Weights of a small transformer language model: width 192, LayerNorm before each block.
Each number is 128 + 24 x the weight over its row's rms, rounded and kept within 0 to 255. Layers, rows and columns count from 0. Numbers have three digits each. The size before them is the row's rms in percent of the matrix's.

# up: layer 22 MLP up, 1152x192, rms 0.157, rows 206-222, columns 0-191
# down: layer 22 MLP down (transposed), 1152x192, rms 0.165, rows 206-221, columns 0-191
up206 102:135131134108130121133103111113139128163127082130135084110132086120141114130153128111173107131078120147175163150106110128125096112115088080103112095148125132117113130163150139109126108107115167135108137095170077122153111141130116085130178092126137132122136115104066191123126099128172084131173114146128131130150123114120156160129140158100121122119136143156141091159150159111122120141123073104123103146161104124131129126172117082118108118114129169099157169099091148132108123107141088125101107119151161099141096135132132129081151129125133127103107123149160132169146146167161143155
down206 100:076141139133160142160138120130124129114125107112151108094053106166102124131135136128122134131112111113098134149135156119145118130184154163177160136146114109142147113120129081126136175090123109102091144110108140187132087122154078146162136123130121108162108105161131151122171092127100107181111103144108112063153148161176149110127115149127168159124122117132154100119063126077151125136138122121133087128142143143082154105111137132130104119113160118135138140135121128136144130145142146114132104132108115130171090113089151161127120160094113144123113161106117138121160100132125159119
up207 098:106151098161096150192112115137152152114107154143132151123112101082158117105066132151145127112087136110129137147119127129124067130113132103126120193124111137109117134167094095141138131136105150125071113102129147117156129110127118126123148136088137097151089074142108153173168123119123105145103110097128111140150135117118150128101106167107089142116122104166125080146109095139124152154100111109110098124124100139132126166186112126144115102117110111121106142170126137125117136140129157168110098114122118163114100140118150094111157151136133104109124173143101139098149168137183162159
down207 099:142062151089151095150161127146111143140130131141131150117147124138112102096152096148125146136118126157152147086131132102140170121123136156157124093154186131140107141099145101115137104114073138103209154113118128140135104095126170139139126115134111147117131126113133110079139161132159098154111160140111123146148179132140107150151137159137143151127159102155112141102135115118133083108123146135114111150121153089068122096159124137133154109149092120131148103137099126109097108109139090106121118055149150124099133104107142122110123145177122158170105134191143130126092131119101130126
up208 098:083145113111074116152146127101140120105182150137052136125144145082110097129148156105120128146126171126157151143115117128151096114124149112089153173111102148096147138173111100145115113093149116183106147138155117128114145124126116125111134092131091120128121103103098126137105155105119153135110113132127124124155134079118126161150077083125125116134157147137102135132130080128125109114111087132129153148106139121098106153174152136105107136142121184134158109116146114103165089129151076145071106152163146113123172148131115124154105125102136101123158124150106101096115132141096151156
down208 103:134147149159076136146133137104087129122162106132174129114119168160164143114127087129097119146150116131102123135125132092132099107143074116158136166102123088117091123128127111147140118124119139126086163144126138093147120106109174129155109165078150134097131130103170120108128099128126117131135128130152076079117130121167147099117085133097147114153163104145135140106065151137141115135146181153137120070108113123155107159164093108148153126085123113117108139118155146131143146170164141142092141102122125134104140142081106129129146126101129144180140164126132164127135111112182121147
up209 092:154098135074115142144134096112097167162128119198113111104125143089132123154185151139105124146144114056135112133130126145119135148150152110110107129116109128164135152149121075092100168158125139136120189113100147108069112152133145157178161125115146117134147111140134122170107104129182109120109082147112108123155121132136117132127185135135130099131129133122165129145116109108108202106149145078127123093129124122117112119114145148157141121148111146130095107136103137096146141142121121148136133138134155108104108137136146085117189150122088109123100108141131148163137131143118097112
down209 085:112141149119132157129120131125124104092130129095113106124126162145130139110135164146115141115122133100108148147105132132132102103112130112155160160095108108119114117136134125129130118155126131121130098119131138116176083133174116127150084105143121110120092109114116131136124184174088135110145210091131165089123145122120135109118106141138137099141162163120094127109136099155160126147066141142109111146111128131092169104167142158116115163127180146132149171127162119135120118101115124111123137107121187113143132128183157132124145145127108166086127141028136122110117111067123139128
up210 102:135122106127136151136090146084137112070111144181110080153108203108134179132107136157118102163130152120140125132121115112114130085112142155076117139141116136153152091099117089071124130159140111095098125150091098106122126149166084132148089141127122153169119123112115115154115117114139130131124108142112148140139139118098140095076135113132155099134151124112152133115109114127100147128100131141156138096109098107114114115129125151101142177168119102131121117100163119119111136149149134142096192123122122120139165115145168103120120121138125105086187146140170169116144092155112113099
down210 093:098131170124083142107161114143130142162123100089097112110119130136141112116175077116119126116110088123164099148113088130172108127071111121176141124102142130134148156127152122199128119142117106164120160107124130086122124143106100110123181126141155104157186135108121133123111147161108132095154159147143146142094090121156123105141131118141100122095133127146124089173123132138134099138136110156121117107167124138156124162154121128147130097148147136147152126143061128090126120127179101142161122129149186137108112135138138130119107112055115124154120120136126092165103155135126118121
up211 100:077152124133089099122136093110077149099158110159152162121138116150116124133115167106107169130117091134107114132171108100095179135144135138131107139078054108134092102126136104114076133123101141103138152144106102108146112118168097128099162165096102096140147144119103120101108084119134096149162150128121178116122134128139138120144150131106129140104170143152143104171113118088101130083117091113115114135103086134142153124141159147130125143127094158157133090149136129122151152107134128147125128119112186165164116129126154093107133148165122132116178099148128155136137121132148136117
down211 104:097120125118125098094090137145135122169139163096129113138104137134099128163117131133128158155137105173191122106109131138147160153073142171105107121109179126137146138121127108148108084145149121137125157137137130126137091135127091142127127090135157137076082098117130067133123158169143158149120144134119090128178133126123126107141104113154143093148119106090161129119148149161142115146102129141150204128112104101100121134117154124101135151126129113139120161163076131097120141117134126138148076147152118105072165146133095115127164131139127114152099149119113095150139135116125158073
up212 101:085144125133144085199130113127113141119132133158153125126100137134109131102149105119128106158145131147137135157150109120156174124120129138135096112146131111103108103167114129131106120105117127131119119128153108129171108131158096149163174134113131128098103088159108105126087123165152146087153172087118075087118143122108115098148103136142154104123121094130164153114059170135181125154096098107134109138061124154094113097090089143107149118124091151118101113110133172134123132111144140139138146090133136139162131107134074099112128144167088104126116143151158111137132127101134147133
down212 102:146157117133110125109139166149079139135116119128089114110164074116160127143113133129114164119144088146121135125126149132099130131106101128066130157120156131116135132145163142102111129114113102160137176124141115108095107138098121123106139107135135122170167118093162170122199110198095097139103125157151120130103140125108136129149156149097070162159099106128104082118136139129118136154165125157112164139112136116157154140157107088128126086127128131153171119099133080139161153105077155152132104127142097121131147148141129107134118136142129104111137150104169150073135125161109117113
up213 100:106134133137143128107137136133139073113139135161150108147139151106117134135104125104107156124114128119130142131136160140106116160123126120124081122116102104101087123163059140142185119115136137152088061115134141081134123118142127090123150144130167127150140090160116121157127141149160087119144135135150122120148154126133130151102141130135111108125123064108140109141148152116109103105096132114130123141141098076110114141157107120136168146131121113110101135106107107119152094097151110088131153100131166154092093168130203079164103143141148083118116184127087142168149164122123119158
down213 093:135113128110096158153138153118164112177106084141113112110137110140169124075098146090113109101135123098123116156139125136142146148082115179149164157121108127131099121128114128116113139092150149129145134120115081146157124147153133129129106140102124107108130120105124149082141101059123129131104145125094089109133088105142110153116097110118111177127136154122102124118108151159121124137118106103112131089138135157170166103158138113135149082126169156166134135130161123142132173112219166110110099156145099110136150157145107146180134148096139133107134113120139139117139096168154128111
up214 110:067138107122089120102165099099123120119150121170152166148120134096125128125124133161192108161095155130120157165128089133151115129100093155070123122125092103080126135133082116086079121136112175144100121108168115146117086147149132121111154135131169110113128100140118128129106114134123110142169164134107142135103128125109085172146140120111145059128134156142096128121114119120144153138097110130139106099125131142137151060128138115086159164087133126124136109159110147132121133128156111116129122139146163125141128132167142109091128137102097120068125157133148127128135149090144139094
down214 109:147128087122129088124123145126153139139131116178105133108119125120131140093172129130147091133165092118141113141149159081136135133144130077129123144104128123121193135116122114114140144141096130146149140146102092097142148136159130139134097117157132111138134123149110159121124144138097124105114145128100147112101169117145159142175139159129129113114121185125180151121154067094080096116162111143143095136102101128153183119128125145136119162101103120159173128100124150136077129144154143080118115104099109131105139151119161118177083143076161140155114120139134114089108110135085135176
up215 106:158112155152108091127141125129129122148141142096114146099132103119129108127129121179118153104130154063129169100146151106117165131105179124105132133140147061110107156150129138127123116158145098149086125080177103131121101152129114084144121093117096140157100101125117108097082112100116099163125125132115143105127128124120149099102122146122084127171131091122152104172144139140144163074135073122103136117113128108122119144134138076125148098138082078131133151139110142115084138109163123128155155097108133100157082138103156113170131173142105143137122136149109102100145129141127122143
down215 123:157098081146086185103142184116108134120093103130087116129128122115180151118117146131130135152159153148104147141149133131127147107131122190134130123147093093126086108116127130136127097132116134143132128182156094111090150148124118144156100130117133123130135126127101183062147149094131120095174097120106119130165138124132123157090115132175117123108113104125157110117150169083144118091134128098163124173106139108143116080133137102136155152112133160090132089104134104133135156117148146151125101112123137098126136113137118100138216155112135110103124119148118128112150143157132141124
up216 104:142128136110124095148158128149112082113107127128146117112119067126102092156161130117134141114112121092135104131132118121120156100168096129142148150117151087157069148154133123072151136151127144139065166098120106109136113112111123098154163100117101098117137090107124118103131142130152105097091115133124154152137164153111137137071134134135115143154114141118163086121131148129138132130158131159151104119153135117120132148161151097134169116143109150067119091111076136072068141118126142120151136114097153139132139166137123115108141160125144157148127151148103073187146157130148115131
down216 105:157065161144179124085144155122132131102147128161155091089141147114121140157148140157178112159109102141101114140103108156126124113119089096128123132136105159123141083144105117101113128146054110164138149126092125143154142166144143154140116139122169121161157128133120080127094091115165164089115144099140130129119135134112135151173136124143133153170149117121128131126136093122125135144117148111092112123130116083130115166187109139101106115111138119111085148123135105138140108113120102108070151100101126123125124137146156125115088190125116103175143120073130144161130141133126102140
up217 101:119162125142148114115128077145107148094148163130157087131108133119073124123100095103100102116088121141137119125100077077123092133093126097139142153106110108143140083153148090146121162143161156126095118102113108104143109093168132143110097106138135133122114128101124121164119145157145122135139097141138123124155100097121154122089106143161139113108108138153167087158136101127090109135077145151126089103137135121118154091110141170123111108102128137132192144117105095092117073114139103172121178157144158140115128122132107110132151145099123109161132145155126178166133147146124117155
down217 104:104120140124124178150110129112178091152133111129111143104140092115134183137137158135137142133138140109150106179092152105150128132151124144123115136169089124111101120160130112106134103155135125098178088156087173076161153112110126122147085135059176136148155149153125145123126127137141174124103108135102094141124130130127116165103113126168161096121137096121110115107125118080141173100119114065107116126131112109142107112133132108118175183120112127135142168102156158153123131135122134139112133129135132104135090138179130104120095118099103146129110156115138093141144099143086154152
up218 098:076140131102136109124135125109119108074082164137092104161083162120170123160142148139105131135120088122119146126123118141110153167129099132133134163129141126163136139139151111073106163125174190117100141130137128137142110140170133087125155142126123150148140100102110105092128088124104082100130066159108166163161146091132170116121100105127115140125163133097131102142156138126088107111118142111132111134125148095068122134118153182113157121143121136130147133121090114118129125107149134158155156145094095147137131143128102091098102131121097092106088148136139114084155133121115113143
down218 108:106155148117087131148098115128184124117133106135128117100149131119106115124100099120096063159134113169171139130165141119087096171146085128126114135101134122106133129124104144141117098156095105110111115135183139145137110115156125108068165104159131138140144121141151155123176095157144135173122130101124130095125106141150175131125124149132130107156113127143125128087076075135143115137136116165136133103155143132080140145109112130101158148100125124152145156150178150114126099154172140141128148107113101129185121084110130095127131134104100162091168162091099118144119150134136123149
up219 098:143110103089086072178176146125090067160136119156113107167119136125148157124161092120106147138085123108083118114119126131132124109138115112138118111135150115103150157138130136080123129163125123120130166134135140120115146096105120129144112130079100137116099089120129089121138143127114088106088199124118154141145105127123118146113105153133104108186171154126139116127107127148121139153128119105109135078146136138081140164103138120052178147162125134146140113133163113116096124094135078133144146112131170101114112151135129108165142094132087135138146138141127133136158117131116149154
down219 096:149108165159142171096117113105113108080124158155135126106128140117109119130170156103136148080113126166135150094144067122131125118171110129109153115123107160162159142133122131118119126146121167123176125089114143164123115167127140100155113134173156116163158146144131104168121105134099125120105123206129109139097147161090099134126128106145121105143119108083151143127081116129113132112151121139116152152108143079146152124126147137133081087129143125087124147153141136135132110193065131142150134144149141138119117124125129118135108106093079124138105129080131124126094148116094172149
up220 103:134112115114120098158125118092134136200148131164126147140140102108086139117109096103144120163114148103094144132106126126149114136094079101121096122116068098139160119195164140127106132152154097117145157125132136117103152124135141124121140108094083187145093098120156135170123128120105098073114137130134130140133125129151121130105125124117082132149108163122107145159120135105133143142147110130130136121139081108117140150100187109090171169167112137101140143116120101093149112104133071140133128132149099129154110129112167104121144091150137114124117152151095159085140138071125123155
down220 098:111151157117127148104139169100133140102149130100061106120096130153126141091119151138050176124132127092100128138119103135135105132110126087136165161154143155158109112116106086155062159127144124134118127102122141125141137148116121136155156178115084143121139111082108201119138136138124142137117134100140103173074120125153118138162124124132135097110143106148154110133151168169128089145147099135122118144118131115128094124124148164109135123144133116112145141100129144146141116141059144156135163089126152109087082159123120141147087117136129149153141155140154111136164121104114106127
up221 104:143144182102153125103127123107130089130150145106100143105095112141144106187131096101150149154093116135110152148136116108173149116107123129161126138151111122144157114128118105106112082113110109117141149112117076143113074146158126157175153163110089102122082120146121119166123143128135127094111138136133117109129138087099139124081104107143166103118173137114092144124112101121131080139107151159116137141102130111123140157146141098127127141122115163112161159125077164118113125086146132092081171164171176108139093124160107163110156107135119127089113069145130130126138132120110118141
down221 105:153137106129097178149162139128124142085125094110135146088158129122132154100129085157122127165108128112103144146103108130113132108154117162150093117126163090119098144112108129149147146106134104110161131110154105154167123081145090151144102110107141115122150114145141156145156139139152126174142116105140111073132129137184126111095117141151140134125106127088145135164191120145118136129118131090103084152160107089135171121188123103152129153115141098098144152105140120118147121145108126121077159163129128084110169124147118136083144162147147089108137136080118159127124109115154139086
up222 095:133112146109096078146165125119113151159157119172125112101093131110152131126160099141136142124121120114133119129136058093102141153110109138130123132125118114142153121105149119134122137179118117131111146109136131128090104146130124138154130104101085135175126079076137138116114157097127096099148142123150103151120133104163111102098129120114174131132124139117128076152110144165124177112121149098117136138138122160060086056133132121092133103100103128125125163129131140182099135151152103141116160118122130134115114108133144110186180100109090131173109129145126120135134083110079155145